python train.py --num_hidden_layers=8 --vocab_size=4096 --bias="all" --init="trunc" --beta2=0.99 --lr_head=0.00849 --max_grad_norm=2.0 --decay_fraction=0.765 --final_lr_fraction=0.05 --batch_tokens=[16384, 32768] --max_seq_len=512 --max_steps=6067 --dataset="wikipedia_en"
Each number is 128 + 24 x the weight over the matrix's rms, rounded and kept within 0 to 255. Layers, rows and columns count from 0. Numbers have three digits each.

# layer 4 MLP up, 768x192, rms 0.0826, rows 20-48, columns 48-95
103113088090107130183109136090144094152147112105135112131148139170152088150148152106109153124138117157123107118119109121114148150158174170106105
142103087151136160145081127153111153111130165145114112095129089129120087111141141125139134143135127101121148110130146118104139133143136139089125
070099118116165116129106129103137134145112128123110118172098136135124154148121132115145145141131109109135154098140127111150135099075151167143152
143123138140131146140128130135131120104095172118111125116139128100132121121109085132117094100132067145119139116125108137124140144130132166104094
144185154123144105185114151154186166119083152147121123148113140141139192092131144124100133110073097150128152140128113123111100120143115108129136
174129139142085120108145098108143168127136147133108161107115111118145168139140148186098106101161146130144124116162155135064106117147115118129092
162125160137123106153140114079141119145108170127110141135125165106122082121134165141128130126096112094126148116116146158127138145114172122154150
085141200107135129145127152136120109147117109134159119146113099130124130133104129137117130150124110140111140136128099174146125098140152148149112
139131153136121135113120145131121160158129128117102147085116130160133109094163086110117152135106081145120107110129106116138128113155132141136094
173110113158119131163122081121141114154127171095144107131141133127093113153141083066081134078131156147159134132098115200143138171151148125079149
128112156138101120148125141102110149185138103145133086132122148145163140116100148139070101168104154109165141108100117130139209095145111176100164
135139110109130131132119115092107172145133109115137100148138096144157122127077112123115120124153125142161191111127112098116100126111170141137146
084137142144164127143101088130134101174124157119147136095121097144136118158154146120163089103116165109118146125104134112116128156131167122097188
092123124111133119135114145133136142149142102127172139151102128119128147138117151155117090136131117146117152136155090094103121130134144151165132
165113111116095137136104137129144161152154083094135119141126191151135150101121130135124126110116144173105128127143139131118139123151149138147165
105137111138131115113111123130157114123129121128130127107123116134150099141117176166100076107128094088148102113159145117132132149131127082155129
138143125184145144136074131122121144086119147110091147105145140117098161133113137148141096149129111136122122113109124157105137129087172134130164
131116110114103121118146137116133143122138131171181084087125124117132113138135132133157161127111138108141127133091175105100110125158134093100139
109176103108107090124134160153148131122134145157119174150127093115127110145152164123115132139136097121144110141132113142115145156115118117132135
106145129099079114121112137092161107130141116145099129109149188148140137122120119125100101155116114123120139155140194117152159131134109105113139
163173122078141139115107143085144141159156152131144090118155167122102137110115115118091153124087095123126121109108115155152083160148093155126130
143148139098119134144154153127114141142133118123165145076154114109118116119129124128068158115106153106142176120138144169159159115133088167144161
153148163132135119160143123094162165127101143124137128101135140120073142117139157090145126158171123119168112101137107124097107140153123144084102
151120135118132126126121177132099130159132132119156141097137088158102172102065155157117149152158140132136146128139143146097087142137143131147126
120114134135129153143106131142137180122121138125118121145118146118157148148145100174120134102117070101147130129070127112114117163160115086119106
143152105118127148095145136103163116140159099157129098127097119132139103110169126152126093155103171126107137138108118119129120165099156123118127
101146084208146124115127160154116123194161089147146116157147127136107124141129092110167072094134097156153140158138062099185109146047126152143148
140120149134080140113146106143153137160111119124115104152160092080122114122139114108097116155137125084168127108173136129118147143148111085184135
137082117135097115085113107152141151125105110151140083163100186158134147116120146147168135132147150127129121109129098150140109155159143104110147
# layer 4 MLP down (transposed), 768x192, rms 0.0533, rows 20-47, columns 48-95
146114142101144143160153130145132165127116186109140143138111118143141079105117177136118187121149095142151091100101130101126148145139130140109099
109126099146112115125110162104124115122101135134154112084147127143120128101075107153127134127109120121109127100124150146124096143131145113118131
146115117182141106110153152110150079130147100123081075141035132121113114132146099138160157140151154161121122142132149143126119119106116146161100
121151132125114108122127133150143100159134110131142076155132073103115144112134107109132140114124124101154061134112151173077110127132120110111128
154129114160155113103116177151124163168122078127132124136132150134194148146135191135122096119151101139129120174104119152174099096152093121154086
149109107109122089112141135118153093153111090138118081107127146160169157136171142124129120132156137112118100118115106130134136084140115127075169
116127147140185131147133115120135127140154139132158093143140149131107142117130106096113136086147135117090100144103094148111125122134120085121168
097121101151126106126131122145091132135149159114175145097116154135122085104104139122121129133131127146108107155117111123107112136103153116122127
120105103099154136081109093129108121112111110124166166155151140133076129113129106136126111111143119129135109075162139154111136103114150118138142
154160136134103181156121093077126095165109159127175118119143110068166157141114135092130129114126116187168141089100116137126129129116153123112128
113137103125125130088147137164144103104126140134147146151125155143130133157119117078135137155131118149116197102096094156138096179122128073142108
134130104091121166156147091143085133135116091119094172130139129139163120140130132151148138113177124119095148102141103115101111108135130124101134
132117103126169116069118150148151132116064087102163141120128076130135079141130105096122107133125162129109139102164128133074131179132112131128136
112090139094134091147147148140109131126134120129137101121102137167111112145119162151132131113145114149120110152162098126144103109132131108118121
145097100099084131097116124164122157155157127123129136117138131130118109134110126158137171132138094109120110125177135114154129170116152114149097
127118138155122113128132155132105117089139097136149114162127162116151044129124053126132157159122150149105165092104100136148163161130135106118099
099103121144137158107146154143144090122126110100163113111119148111082141108137114155118126105152154133137139126121099138173149150127130131142173
117162118142154096103133118129149138134138096170070125122142100122119101099088133116122136140135104115168117146113094120151137086139147116112125
102157152123124122123163177140144129120147129099111119120099149124123125097137137166120156148139150128128159176102150090101160096127154113128096
118116125157108095115116122128166126093132162143101147107145136107146135146149153143115128119125164124141131148139117133174123132130118125143113
157115121141121091133102134086144169151102116123147105084151095161095118145112130126150112110124129096102146144096133092140133104152134120103097
101104142137102151085149112148142168163163121142115131134118086119123097134180143133144136116179146080128091085135126126115085130118109127143173
152139133111123080143103154139141154141100135110123168112154066103152124180137147141135111135099112107151091133125128154160142081151105139130117
138092085122114178111139133114126087143153112142101103124137157078163127110127074120115140145120133135102107138112153113102110136136116141136096
123143130124120112136120124172125141137136134141148164146127153127161134116099126146121136126156127128110084128143099138087099138103097175102096
117112068112128127107161161130136125125155089164120071138102150115133119151172175156141087107132129127068138148106153120134116123153133129136139
155152072172110140143110091131132123160126137130180100140112093148161125156139120080114080108146124106133101066160101132155153138097129209066101
113088177111118137185144102157089108134086134065101131116094136123116113101117128118129130120141136135108128170162127129140145098173134108131138